Part of a small language model's weights: 8 layers, a variant of SOAP for these matrices.
Each number is 200 + 20 x the weight over its row's rms, rounded and kept within 0 to 999. Layers, rows and columns count from 0. The size before them is the row's rms in percent of the matrix's.

# o: layer 5 attention output (transposed), 128x128, rms 0.17, rows 1-27, columns 0-127
# v: layer 5 attention value, 128x128, rms 0.199, rows 2-28, columns 0-127
o1,109,210,177,193,178,223,214,209,197,186,205,193,210,198,189,193,241,200,184,213,179,201,209,204,197,203,186,205,198,188,203,188,232,196,205,214,193,196,187,189,186,198,197,201,221,191,200,227,204,240,252,205,212,213,189,179,215,213,204,166,243,230,228,180,199,193,182,195,237,217,203,180,225,206,234,182,207,189,209,236,189,201,174,161,188,207,186,207,191,237,193,210,235,183,206,173,195,216,199,211,217,205,209,237,199,215,181,165,182,270,227,217,196,215,178,188,173,223,215,219,157,161,217,186,199,173,219,174,182
v2,115,198,210,208,194,217,179,212,167,180,194,196,223,225,222,197,187,185,198,186,210,202,196,183,200,152,221,194,195,186,167,197,216,177,197,225,173,222,190,189,184,193,197,184,216,184,216,183,248,181,204,221,233,221,191,193,221,225,254,213,208,197,192,204,213,220,176,184,195,200,218,222,202,221,172,201,199,208,219,205,156,193,231,221,194,197,202,227,184,206,198,183,224,188,216,202,216,168,214,186,183,165,226,188,187,237,205,201,191,167,171,183,200,192,207,151,218,229,155,231,209,216,187,212,163,166,180,221,211
o2,105,217,204,186,198,179,212,217,215,237,206,227,189,209,210,181,223,231,212,216,197,243,195,189,197,188,180,217,245,205,214,208,196,240,198,175,225,192,198,216,189,231,172,189,179,207,168,200,182,198,213,183,210,199,198,233,160,191,162,195,193,208,195,200,221,163,223,216,205,239,150,200,223,197,218,200,218,185,187,208,203,224,183,170,202,223,164,215,217,195,197,203,206,216,168,177,167,226,211,197,202,222,178,226,195,188,213,198,227,238,206,187,200,204,192,238,205,163,213,175,227,185,184,183,232,183,214,189,178
v3,100,233,229,208,165,191,190,194,228,214,196,216,232,197,199,181,227,220,192,202,210,217,197,202,172,226,185,181,248,177,212,202,182,209,213,190,207,200,197,210,186,180,189,210,198,225,162,196,155,173,203,185,211,170,183,175,202,215,177,181,194,206,174,183,204,184,203,163,208,226,228,180,175,166,201,155,216,233,188,213,223,171,180,207,196,230,212,155,200,204,193,199,202,206,200,234,202,218,195,217,222,220,195,220,225,200,160,185,185,228,173,214,196,212,168,202,183,202,231,205,242,190,208,188,171,196,204,213,225
o3,096,205,187,187,263,179,224,226,184,188,183,178,200,200,181,223,166,185,204,201,206,157,228,214,218,180,234,204,177,202,183,207,209,225,168,189,178,205,183,207,196,231,253,192,196,179,222,184,208,174,193,224,183,213,199,212,179,205,203,205,210,208,225,174,187,232,208,209,230,190,188,230,209,216,176,233,198,196,213,205,189,215,206,203,203,206,187,227,215,196,235,226,216,180,195,181,189,165,186,170,170,194,240,193,205,209,224,193,218,188,233,191,182,194,189,199,218,208,166,176,164,219,209,219,233,230,202,210,216
v4,102,178,199,192,217,158,204,212,214,188,219,203,197,210,201,202,199,172,202,240,199,216,184,201,138,225,228,188,205,215,204,207,173,193,214,210,177,190,200,191,207,182,195,188,204,200,228,234,198,216,214,240,210,193,169,224,227,198,212,186,215,186,199,189,166,216,198,197,175,242,208,214,172,226,191,198,188,200,205,184,193,189,188,138,220,198,228,191,190,221,194,199,197,186,192,202,214,203,200,229,199,166,168,160,223,201,228,211,229,234,209,216,176,183,238,177,194,175,168,224,194,218,167,210,162,207,192,218,200
o4,096,220,196,192,204,242,185,170,203,197,179,221,185,174,193,181,182,208,194,183,213,156,201,212,224,201,193,201,179,207,227,200,181,166,189,185,186,204,153,191,190,199,226,214,185,209,180,164,175,209,196,174,200,235,208,206,183,220,197,200,171,228,222,237,263,168,185,189,196,184,188,223,206,176,205,221,208,192,193,205,215,195,213,238,188,199,165,202,211,172,199,207,205,227,220,220,188,203,215,179,230,241,199,191,188,205,198,193,177,157,187,185,219,221,170,208,210,227,203,159,201,178,222,206,231,200,194,201,180
v5,105,205,200,193,199,212,185,195,215,198,198,214,177,186,253,149,188,205,227,201,196,220,190,234,213,210,226,201,224,217,206,192,186,214,200,174,186,210,186,198,198,169,254,200,178,204,251,189,165,191,237,207,206,189,186,206,195,207,202,200,198,200,227,192,196,192,175,176,198,204,174,192,172,192,221,197,200,174,206,177,167,217,252,235,212,217,197,183,206,192,199,259,211,183,195,173,171,203,199,207,196,191,191,237,180,193,194,223,196,201,173,207,190,206,191,213,197,187,212,211,205,190,163,248,201,174,216,157,202
o5,098,182,158,203,188,189,204,197,176,181,187,205,202,186,146,205,209,230,180,215,194,173,221,199,162,176,201,198,205,214,238,195,194,156,194,238,196,198,198,214,226,225,173,197,214,185,171,204,217,198,169,220,166,224,210,202,200,176,176,201,200,190,182,224,191,205,200,188,152,213,204,203,199,201,184,193,222,189,211,201,224,148,151,177,224,194,202,233,157,175,182,203,200,203,199,204,239,191,215,192,183,210,191,177,198,223,210,181,217,209,218,211,217,189,205,226,225,179,214,201,236,200,211,175,186,217,174,213,219
v6,104,223,224,201,185,191,198,192,214,190,210,213,183,160,187,239,173,180,201,191,157,200,199,195,274,194,237,190,173,191,193,205,160,197,203,239,199,184,209,179,207,212,196,187,206,193,160,220,244,188,185,199,209,230,212,195,219,235,217,197,195,177,217,197,191,198,212,218,201,206,193,195,196,224,200,190,190,204,183,199,224,190,221,229,224,192,188,186,185,217,181,185,198,201,210,214,158,200,206,211,198,214,185,196,212,234,189,203,208,219,226,182,182,173,190,208,222,190,226,156,188,262,194,170,185,187,185,224,214
o6,103,182,205,193,192,196,196,210,172,202,223,203,189,253,236,167,212,211,202,199,219,208,174,188,167,170,187,182,233,206,201,199,190,199,214,167,204,219,212,212,164,195,205,228,223,195,249,174,168,195,261,212,214,165,192,219,185,175,198,195,195,234,159,154,216,189,210,190,188,221,198,193,218,196,207,206,178,185,201,196,184,186,172,188,180,204,208,202,200,197,214,228,198,184,183,194,213,182,185,191,211,196,245,214,193,190,182,215,189,180,194,194,214,216,221,204,174,223,179,243,185,163,213,221,218,221,196,180,185
v7,113,217,245,206,214,197,198,229,204,208,173,228,196,230,188,224,209,188,192,188,195,189,200,214,218,216,236,237,180,187,215,208,176,210,181,201,193,142,208,211,167,228,175,173,199,216,178,198,170,203,163,214,208,196,214,206,201,187,188,184,179,209,182,175,200,199,176,196,216,199,183,164,221,174,198,204,185,190,188,223,206,226,217,204,222,226,200,221,230,186,179,233,197,231,189,210,216,211,200,183,220,211,207,213,175,239,251,204,205,218,215,226,182,189,184,202,182,195,204,208,203,207,201,218,230,217,166,138,194
o7,116,191,171,200,201,177,176,178,195,215,216,182,231,164,195,190,193,219,192,230,205,204,212,201,202,191,171,196,234,211,199,169,191,177,184,206,173,236,206,210,225,184,238,229,218,190,212,207,212,179,280,193,216,235,193,190,225,217,179,234,216,173,208,221,201,230,204,200,191,186,217,209,201,211,200,190,193,211,193,180,187,203,191,228,192,210,153,164,181,210,219,197,173,186,197,202,207,183,177,223,227,197,225,194,234,176,177,176,208,223,193,165,234,197,203,194,202,212,201,187,163,213,194,216,195,206,238,199,201
v8,110,194,217,200,224,233,251,209,206,195,239,179,167,230,219,169,193,186,232,228,193,182,216,198,198,180,207,194,192,211,205,166,154,197,172,203,155,165,225,192,178,218,207,206,212,197,202,195,202,177,172,213,175,197,195,157,225,200,195,181,211,189,232,197,211,176,193,218,183,182,209,163,228,190,241,206,177,190,202,200,207,196,189,223,196,221,208,219,192,225,213,198,193,200,153,203,216,226,189,208,186,216,185,207,212,222,198,206,205,233,171,190,214,207,244,180,205,218,173,203,196,219,229,197,190,210,196,217,162
o8,111,198,187,205,174,171,170,201,224,187,184,194,225,204,203,192,182,226,180,168,211,225,186,222,220,228,183,203,187,174,219,208,221,185,213,193,234,230,195,234,221,203,207,193,170,267,197,203,213,221,239,183,201,205,200,229,214,190,216,220,197,196,203,210,187,191,197,191,220,179,197,219,200,197,195,217,195,208,225,196,229,215,205,224,223,179,189,192,174,192,218,197,230,218,261,186,202,167,207,188,236,199,236,199,185,214,208,199,177,217,229,223,235,179,139,214,205,190,188,203,222,185,184,222,204,188,207,190,216
v9,104,192,199,197,162,179,231,202,241,217,236,211,179,202,217,205,247,194,204,186,193,184,196,208,196,193,160,188,203,231,242,203,200,230,195,213,178,186,188,215,245,200,181,174,212,180,205,220,171,170,205,180,225,203,192,204,202,164,191,210,215,216,216,211,203,166,202,178,207,221,169,173,199,173,210,171,185,203,233,205,200,225,230,195,182,184,239,163,230,211,209,178,185,233,214,189,168,174,193,247,210,202,191,189,182,207,206,190,207,197,208,217,181,223,202,234,214,188,197,223,193,198,192,214,222,191,207,166,191
o9,110,195,168,187,193,200,165,195,174,195,188,185,213,190,184,188,151,190,169,201,187,212,227,189,198,215,187,216,181,188,194,197,183,161,226,212,221,194,253,171,180,214,232,210,206,220,189,201,211,229,206,202,186,203,191,173,197,243,199,180,191,211,204,167,205,211,178,204,183,167,227,225,228,206,192,200,230,185,200,175,201,176,215,202,223,234,165,234,177,167,202,206,199,166,199,224,223,211,166,175,190,197,210,180,205,216,201,229,199,188,198,200,206,228,211,179,190,183,189,167,207,200,221,194,159,224,209,243,215
v10,091,167,218,190,195,183,209,189,182,212,153,186,195,181,202,182,185,207,200,213,210,218,184,223,189,210,186,204,203,192,195,201,229,229,178,214,210,228,214,212,180,206,200,193,211,188,190,221,230,195,211,203,189,164,238,181,204,205,173,222,214,178,233,211,206,196,219,209,186,221,192,243,206,223,187,197,193,178,217,180,176,146,233,202,189,200,186,189,183,214,198,150,214,190,217,212,169,190,193,189,212,230,136,199,206,227,189,212,218,236,193,159,216,226,220,213,182,198,187,180,199,219,179,217,175,166,188,221,228
o10,092,188,196,228,182,207,190,243,202,192,229,236,187,174,213,177,198,192,202,163,198,182,206,174,213,176,208,157,195,191,192,215,200,209,213,195,190,150,194,206,199,192,200,196,191,229,208,166,186,207,169,179,187,205,202,256,178,203,217,175,236,211,173,182,202,185,156,183,198,176,201,195,168,186,194,232,215,218,200,203,202,217,166,203,199,176,206,216,218,169,199,222,222,194,180,199,187,230,199,207,210,230,234,185,191,201,197,175,212,190,239,221,172,162,225,202,215,215,196,221,193,159,202,190,221,231,205,188,204
v11,099,225,195,207,191,202,212,208,199,208,215,220,218,187,227,232,185,172,189,173,171,220,195,201,233,195,199,227,217,152,198,187,192,195,176,243,160,172,197,218,177,174,215,215,189,233,228,186,180,190,199,180,192,209,164,206,201,210,186,239,172,208,226,218,213,179,211,182,227,197,185,227,225,201,228,230,197,158,225,233,205,169,201,224,205,212,203,186,188,208,196,196,194,176,204,200,210,184,212,199,169,214,185,207,236,187,169,200,224,220,194,225,178,216,213,174,180,182,191,200,186,190,210,171,216,176,150,196,205
o11,098,178,204,189,222,186,234,203,194,204,168,179,177,193,189,178,181,222,206,204,225,205,215,232,183,210,203,182,246,236,192,205,190,210,216,151,205,253,187,184,240,213,179,184,217,203,172,174,191,193,206,194,178,195,196,203,202,168,214,166,220,250,166,172,196,224,208,185,197,169,208,206,193,198,192,195,243,241,195,174,190,182,194,198,209,181,212,180,198,187,176,229,232,217,199,203,197,215,188,221,190,197,235,194,179,224,184,207,224,188,211,194,217,170,197,234,204,212,200,187,216,222,201,222,221,190,225,222,187
v12,120,172,191,207,250,160,226,205,192,202,235,196,188,204,208,210,173,228,169,212,234,170,197,199,187,209,171,194,177,202,178,195,255,192,232,215,214,194,193,196,206,192,178,196,193,157,208,192,249,232,194,186,198,201,198,201,198,211,184,232,202,226,210,180,203,201,209,216,174,177,213,228,197,234,185,182,225,209,224,188,221,189,164,188,211,191,201,222,164,206,248,177,200,171,173,215,223,177,196,220,194,190,175,192,221,174,180,196,194,168,197,207,234,186,209,208,206,177,215,183,226,201,197,212,190,191,186,225,197
o12,109,209,177,199,158,248,207,200,195,191,200,199,195,202,212,186,225,138,240,179,178,222,197,196,216,202,220,197,209,210,219,217,182,221,203,163,208,201,178,191,155,222,206,206,222,215,193,185,178,211,196,175,193,183,213,197,237,200,216,184,181,192,191,238,179,201,190,219,250,196,189,201,180,194,248,202,205,177,192,200,179,215,209,165,217,199,195,176,238,223,171,194,214,205,224,203,174,234,198,191,222,198,199,183,181,193,206,230,176,212,188,228,173,210,184,188,212,205,191,190,164,202,216,179,222,160,208,189,206
v13,104,236,171,197,186,207,220,192,187,194,230,199,202,212,169,175,188,209,221,186,188,181,196,189,186,214,199,218,236,184,179,170,203,194,208,193,220,205,224,194,201,206,195,225,223,179,180,226,193,200,199,191,229,207,164,160,180,206,175,169,222,212,190,225,168,197,189,177,167,186,173,206,193,201,211,179,214,216,221,193,211,217,204,186,202,163,203,167,212,177,187,175,185,244,205,180,212,178,227,224,249,206,230,196,189,228,255,210,211,200,165,184,222,177,214,168,204,211,197,248,198,207,217,207,224,203,198,196,214
o13,096,183,221,220,223,204,202,193,241,217,177,201,188,175,220,221,194,226,179,187,197,212,212,178,190,191,210,221,190,197,218,235,212,216,176,212,199,205,201,205,219,180,198,207,190,220,201,206,166,202,186,171,186,190,195,150,219,166,209,242,189,201,200,216,237,190,213,216,197,182,255,195,239,205,192,213,191,163,196,182,187,211,192,212,205,247,211,230,228,247,203,231,195,179,201,193,188,209,175,153,173,161,189,178,209,202,163,182,200,202,215,186,193,220,210,220,175,194,239,193,195,189,188,188,207,200,183,209,211
v14,116,189,198,215,193,193,169,209,199,218,228,202,204,210,173,185,227,187,202,171,146,193,194,167,197,203,187,192,215,179,209,194,214,218,219,211,188,194,213,208,236,237,192,226,161,190,196,165,203,177,198,238,200,130,174,177,201,206,161,230,206,203,194,194,187,209,208,220,212,224,170,220,209,205,207,225,218,166,210,206,176,190,194,208,188,180,205,161,198,222,169,180,187,193,220,199,200,198,196,228,197,188,194,185,167,232,211,205,236,189,217,235,246,225,208,201,216,192,200,212,196,195,225,180,208,209,173,191,182
o14,111,183,206,169,196,194,214,189,186,197,165,205,199,160,228,203,199,181,214,210,244,188,231,227,202,179,184,210,202,195,195,209,199,196,207,194,229,169,210,216,192,175,207,177,219,198,216,269,209,217,239,177,204,248,198,233,186,181,222,152,192,201,187,208,201,202,174,207,188,170,229,197,196,198,170,193,203,217,202,184,213,185,240,199,191,221,187,213,180,176,218,212,218,220,205,207,183,220,194,186,203,197,217,188,208,176,162,187,208,195,183,164,154,186,193,210,180,209,214,190,187,215,209,219,191,218,217,217,247
v15,108,215,164,170,163,215,211,202,173,202,211,223,232,182,200,182,194,201,220,197,223,185,171,225,164,222,186,190,216,199,195,231,224,205,218,204,187,197,204,204,208,190,184,217,194,228,159,161,229,183,222,180,207,196,171,214,166,204,153,243,168,182,194,183,208,194,204,202,203,201,205,183,197,180,210,211,198,196,217,215,202,201,195,180,213,205,233,186,189,184,151,236,182,204,251,194,203,215,194,227,162,190,185,219,186,217,207,180,190,175,195,194,186,209,221,189,172,176,221,183,216,202,182,223,221,178,169,188,227
o15,101,159,208,203,215,205,192,194,223,213,167,160,247,174,198,187,205,189,183,228,184,182,252,200,197,185,223,189,204,196,211,190,191,224,205,184,185,191,210,194,181,182,223,178,183,166,216,219,180,220,196,203,165,220,243,193,215,203,238,161,215,245,196,217,185,219,205,214,178,217,202,185,187,243,185,198,221,175,189,216,236,179,189,208,198,217,185,192,216,187,243,188,242,185,181,174,190,189,188,198,212,209,194,188,209,148,172,215,220,206,214,214,202,197,213,205,229,187,189,223,188,181,190,178,204,208,200,195,213
v16,088,227,213,201,186,225,188,188,204,226,208,219,215,172,210,206,180,219,155,222,203,174,212,239,232,195,237,200,196,195,211,225,192,189,197,202,206,187,195,197,156,182,229,222,191,193,192,220,169,207,199,158,185,140,201,189,191,208,186,190,201,244,185,208,228,190,196,180,166,200,204,193,200,165,189,213,191,236,232,183,202,190,193,200,176,193,180,155,209,233,215,173,203,205,143,193,204,218,244,195,176,192,204,191,216,194,204,175,192,201,190,183,208,188,170,200,206,203,201,238,212,186,218,182,216,198,215,191,204
o16,096,182,182,204,200,183,211,213,187,196,197,193,208,204,202,208,211,185,219,203,206,219,207,187,206,234,187,223,218,220,225,177,227,198,174,179,190,205,193,244,218,197,192,192,224,214,202,161,223,207,160,234,215,210,137,145,180,186,200,243,218,195,219,176,192,218,184,173,231,190,214,176,208,189,210,178,195,174,184,196,196,220,193,206,216,187,204,226,211,170,190,229,221,181,207,179,212,170,167,211,237,209,209,199,187,229,197,192,217,204,189,200,151,193,225,211,191,180,187,178,183,225,188,243,206,195,190,224,191
v17,109,178,206,202,199,229,228,193,180,237,206,209,182,209,176,197,202,220,194,208,181,198,180,158,191,188,198,143,178,224,196,191,245,173,231,200,224,185,209,182,203,229,158,173,194,225,220,202,168,196,177,201,209,182,205,211,203,190,221,240,205,165,205,168,217,217,156,213,212,205,223,243,203,216,179,204,213,202,196,192,184,225,204,219,235,160,161,218,193,181,189,194,167,208,188,208,194,240,187,183,205,207,191,193,195,175,186,203,220,195,218,172,232,200,226,184,200,201,186,195,183,194,205,203,179,211,221,223,196
o17,104,210,244,211,204,169,184,218,226,167,216,214,215,165,216,202,205,198,224,223,216,233,228,214,204,230,202,220,204,169,196,188,188,195,205,179,198,173,187,202,183,190,213,211,203,174,191,224,245,183,244,177,207,184,212,196,203,198,172,155,208,208,225,238,204,188,201,204,196,186,162,180,202,180,215,237,164,209,208,202,233,215,197,172,170,228,238,184,213,222,189,197,224,219,226,185,184,207,198,208,186,200,198,213,193,200,202,213,165,185,153,209,190,189,214,205,185,201,222,203,209,194,224,168,190,184,157,182,203
v18,097,223,146,209,186,207,208,238,206,194,215,242,191,208,191,165,198,189,179,176,204,176,217,206,235,215,195,192,208,196,196,209,218,181,184,200,185,237,170,162,198,161,218,233,222,229,197,203,196,206,190,220,174,190,171,212,161,188,200,173,205,198,169,206,189,232,210,178,169,233,223,198,171,244,208,189,205,199,202,183,198,203,243,186,220,204,201,174,175,179,224,204,205,192,191,168,200,199,233,226,205,211,183,201,185,212,205,211,225,215,176,205,209,173,186,162,194,186,192,224,189,192,227,167,217,215,193,202,200
o18,092,167,207,176,213,195,188,168,204,213,174,198,171,184,228,229,171,216,188,207,197,201,188,183,168,189,229,237,237,210,224,233,206,225,188,163,222,156,178,202,210,185,177,170,193,162,199,181,203,179,175,211,207,220,201,172,206,181,202,239,187,246,233,208,213,183,202,177,194,200,195,207,213,196,214,189,211,176,242,191,168,198,194,179,188,186,211,239,186,228,189,194,205,206,195,208,232,198,194,189,182,195,172,183,224,218,211,190,195,195,217,193,198,210,238,221,254,204,219,191,188,218,201,218,181,210,199,184,194
v19,117,213,200,180,196,236,203,212,176,223,219,239,193,225,199,191,230,230,224,181,212,217,203,187,181,197,197,177,210,185,196,194,206,198,184,189,204,209,202,208,179,147,194,205,204,198,199,196,185,203,192,210,213,208,204,222,236,190,204,208,194,187,214,204,161,190,204,203,207,161,210,240,191,152,218,219,216,174,191,231,197,229,171,204,195,202,207,193,197,203,211,218,187,217,186,179,224,231,182,163,198,164,237,198,190,198,201,212,225,205,253,214,203,183,215,236,232,166,190,210,166,192,211,243,182,238,164,180,200
o19,118,189,215,193,219,178,207,173,231,180,174,171,208,150,202,218,180,197,189,205,233,165,208,236,203,178,184,172,213,198,206,203,201,215,218,232,216,201,164,204,245,261,213,218,188,216,207,197,218,196,184,211,189,191,222,186,204,174,187,185,190,188,212,194,248,234,185,189,203,214,193,189,203,228,206,182,186,195,205,179,215,221,239,205,212,182,203,225,199,214,168,182,230,208,201,221,168,193,205,214,188,198,175,204,213,191,180,212,187,200,164,205,229,223,206,178,189,217,223,191,206,213,213,171,210,179,225,248,192
v20,092,163,220,200,203,156,208,198,185,182,201,228,185,202,208,165,183,185,181,241,204,176,200,179,170,190,201,184,158,184,197,187,231,225,190,225,178,233,164,198,221,209,203,185,202,171,183,212,195,194,232,214,200,153,212,224,205,221,210,204,215,208,215,238,194,211,164,204,177,184,209,199,196,216,210,215,181,177,210,213,192,195,178,235,164,211,241,215,157,229,204,196,225,192,188,205,192,214,208,193,212,158,202,202,191,218,226,227,205,213,200,186,196,235,180,204,164,190,186,209,175,233,198,190,212,201,200,192,169
o20,097,220,195,227,188,225,165,217,199,182,210,193,182,179,209,215,180,206,199,156,217,242,154,204,216,196,198,201,216,209,221,207,185,171,211,190,249,180,221,227,197,205,203,212,192,236,237,213,212,214,155,185,198,245,209,206,200,183,203,201,190,186,192,207,208,177,170,199,202,186,210,201,187,179,198,201,251,202,187,175,207,191,197,176,192,171,152,184,220,167,199,164,190,210,189,220,191,203,185,177,220,233,170,176,193,184,167,208,204,232,198,230,210,196,189,172,221,185,217,170,202,176,211,204,211,210,207,201,208
v21,105,193,200,188,221,192,192,214,171,181,237,157,196,183,195,203,196,209,191,197,173,228,202,191,205,186,220,198,169,182,170,190,227,196,217,205,200,204,168,193,207,196,202,196,226,227,210,211,181,217,207,210,178,205,183,196,182,235,160,212,201,210,187,188,167,220,188,249,195,196,147,245,190,211,212,194,183,186,244,208,166,240,181,187,225,200,215,208,217,189,186,215,224,175,183,209,218,205,206,190,179,183,181,169,211,224,244,200,175,173,215,187,173,195,202,212,206,213,202,177,178,184,197,243,178,235,193,185,201
o21,106,189,202,213,180,215,195,167,199,193,197,233,195,212,190,208,207,190,234,213,222,172,214,197,211,215,171,197,214,216,226,230,191,197,202,178,193,197,205,201,167,183,142,231,175,195,192,216,227,153,205,174,203,210,175,213,225,168,220,193,194,189,212,245,251,203,206,166,200,244,224,176,209,195,207,200,216,207,166,182,191,164,206,222,205,210,163,187,201,232,208,194,206,215,180,199,203,196,191,216,205,179,207,196,215,152,189,194,191,236,169,233,207,196,205,208,190,180,201,199,224,207,203,179,213,160,183,207,188
v22,108,196,216,197,196,177,163,195,198,201,192,219,168,199,207,198,201,178,198,206,200,210,223,189,188,198,171,171,216,201,177,230,194,190,220,193,178,162,229,175,202,248,178,178,233,225,202,204,199,240,183,189,183,170,199,195,193,191,185,211,182,155,222,184,191,188,201,201,204,220,204,228,189,197,227,242,229,158,234,202,204,227,211,188,200,209,175,219,201,222,233,234,189,207,218,202,236,174,217,170,210,221,184,207,206,218,213,224,224,225,231,189,215,207,193,214,181,237,203,214,173,183,186,194,238,223,216,203,175
o22,109,194,181,195,168,218,205,191,211,204,199,173,227,192,186,190,172,221,200,195,209,210,168,216,212,224,245,218,196,208,214,156,202,182,197,203,210,198,207,223,247,166,212,247,198,202,209,192,207,186,226,192,195,211,217,205,226,197,205,156,215,219,195,194,217,184,215,190,197,199,202,184,171,193,193,208,177,240,171,210,176,197,159,205,171,204,227,199,224,160,192,199,216,235,206,212,176,223,153,243,191,172,200,207,225,190,199,158,184,182,171,205,212,207,208,200,233,200,241,212,196,217,203,188,173,194,207,218,208
v23,093,196,243,196,155,221,160,190,193,216,178,233,185,213,178,186,171,186,206,246,203,186,190,220,184,232,186,176,208,161,207,230,193,182,180,185,188,204,143,216,215,191,217,206,199,185,198,194,215,214,234,195,211,176,189,219,209,207,193,218,189,197,167,204,211,209,211,162,201,191,222,212,221,175,194,219,191,196,183,224,188,169,233,171,201,208,194,212,168,227,207,209,220,158,219,232,245,205,215,206,172,197,200,240,182,185,201,174,209,206,182,216,189,203,221,164,205,209,209,214,195,201,212,197,191,179,204,211,218
o23,097,186,169,179,225,173,239,238,203,198,214,169,218,192,232,215,196,204,190,194,188,209,190,167,211,156,225,173,191,221,193,187,194,204,218,210,203,213,183,222,211,194,184,196,194,204,221,185,193,202,163,184,158,227,190,206,176,217,212,181,216,185,199,200,183,196,186,190,178,233,178,214,156,235,208,216,216,198,209,195,210,194,193,203,167,191,192,239,205,161,192,185,188,217,197,176,177,158,215,191,222,218,213,191,244,207,192,185,203,201,199,167,201,184,192,199,231,165,195,156,213,210,175,225,198,186,177,165,176
v24,115,184,221,218,237,219,204,221,190,211,235,178,181,192,208,186,211,189,231,176,193,228,205,218,214,190,206,160,176,186,216,199,208,183,179,210,201,214,185,197,212,142,190,169,188,223,219,195,212,219,179,167,183,203,163,208,204,203,186,249,203,221,197,202,156,181,206,169,183,218,204,165,200,201,211,220,198,229,178,219,198,214,235,189,231,224,224,212,217,173,176,233,215,195,238,206,186,200,213,231,185,185,173,212,225,217,198,161,201,201,163,219,212,217,226,211,187,212,195,190,189,185,213,205,187,207,175,195,216
o24,118,184,215,172,150,178,212,174,207,144,183,232,221,217,192,207,195,202,175,224,183,199,212,210,183,187,221,197,214,221,203,216,195,236,212,209,200,202,182,188,178,222,182,213,198,201,172,191,191,194,215,208,191,198,233,179,210,217,191,164,182,200,190,205,247,212,196,221,218,187,204,222,222,220,196,200,219,165,210,179,205,168,173,186,187,180,172,186,177,201,233,161,223,186,167,162,194,188,204,207,198,190,246,191,194,170,209,242,195,212,203,171,202,207,189,211,235,196,206,179,221,223,195,227,213,234,206,183,200
v25,108,213,209,213,145,211,179,173,216,175,221,176,200,208,151,185,198,190,180,238,192,189,173,191,209,204,190,214,222,184,205,196,211,200,205,220,230,211,209,220,221,237,205,220,207,213,167,209,199,198,206,218,216,199,214,223,185,215,176,193,181,210,195,232,195,214,208,173,199,186,137,224,188,209,250,188,183,222,217,202,196,168,190,225,170,172,207,180,193,207,208,214,202,204,194,169,219,203,202,246,210,191,183,207,227,177,202,226,206,204,197,215,183,220,219,223,223,190,183,163,155,182,197,171,218,202,190,214,219
o25,105,188,182,181,237,202,204,210,201,210,182,172,191,203,213,212,190,202,209,175,198,181,196,200,206,212,176,170,182,216,215,211,184,165,233,180,188,178,196,163,186,140,194,221,201,211,203,195,220,193,186,199,182,205,158,222,216,201,250,214,220,182,193,185,191,201,230,224,194,208,258,180,188,214,166,219,233,167,189,205,202,200,202,176,223,221,205,213,210,214,195,218,191,213,211,228,184,192,180,168,198,193,208,196,192,208,182,221,166,213,172,206,212,209,200,217,175,232,196,250,232,184,217,229,189,201,223,166,197
v26,110,193,211,183,200,229,231,216,184,198,181,207,159,216,172,209,187,248,223,197,187,213,219,228,224,172,220,218,201,198,207,157,161,214,190,182,184,180,219,197,182,208,212,231,161,184,207,203,225,191,232,186,211,230,217,181,179,219,207,190,219,195,208,202,214,195,207,208,179,203,194,194,244,171,202,185,166,191,215,190,195,198,206,206,196,136,206,189,207,220,230,191,206,243,202,219,223,199,199,185,213,210,199,212,190,187,181,184,195,195,178,175,178,208,151,210,206,183,168,194,216,206,231,201,197,191,211,157,173
o26,104,200,201,217,213,176,168,209,181,202,242,200,213,206,223,193,205,155,182,188,223,209,191,177,186,227,198,182,188,210,210,220,197,201,222,217,224,244,189,202,201,199,206,165,228,227,174,194,172,204,163,158,194,195,178,201,225,179,198,215,219,187,186,182,195,177,201,179,196,181,179,175,188,214,163,179,181,229,218,212,201,200,208,176,208,227,198,209,180,204,161,235,191,148,218,174,209,185,182,213,207,188,187,179,176,225,222,213,223,192,208,222,230,175,199,199,160,188,185,187,202,189,154,213,184,210,194,205,230
v27,105,181,216,177,189,212,220,222,190,215,214,240,220,173,190,178,258,221,190,208,208,206,216,165,209,162,217,206,192,178,184,181,203,205,206,169,189,222,202,202,185,218,207,201,177,215,165,190,165,163,179,191,201,174,221,158,184,209,188,222,209,147,173,199,161,179,217,203,229,170,219,209,183,203,220,220,211,193,191,207,206,197,199,230,198,200,215,198,196,205,204,184,188,214,211,233,203,194,215,207,237,210,202,208,196,216,198,224,220,172,188,203,224,181,209,221,215,218,173,229,178,232,243,217,201,191,227,181,184
o27,105,195,193,222,214,185,179,203,203,190,211,152,178,188,197,228,181,175,193,190,235,209,169,233,192,209,205,224,188,194,193,241,199,216,206,164,204,181,224,218,236,217,178,205,202,206,242,234,247,221,214,188,206,191,193,230,221,215,200,172,200,212,193,169,233,213,215,193,176,211,202,201,231,161,174,194,171,206,183,190,205,209,200,184,221,204,224,189,174,221,178,204,235,194,218,161,218,216,212,218,171,166,206,219,200,197,179,175,186,239,204,191,187,194,190,171,175,185,201,184,204,164,183,203,195,219,220,197,205
v28,097,217,203,209,181,229,186,225,179,243,195,221,234,195,190,190,178,225,227,171,196,209,149,180,217,214,174,216,204,180,220,214,188,185,221,238,190,186,232,215,154,223,230,222,216,205,182,192,225,193,179,173,186,236,193,174,189,205,171,193,175,197,177,168,226,200,191,236,194,199,190,221,203,207,201,241,209,197,177,188,190,181,221,169,190,214,204,192,193,215,227,172,202,205,213,182,181,205,194,211,168,185,208,166,213,228,183,185,205,226,199,237,193,185,203,197,203,198,203,198,198,175,217,193,168,221,237,187,181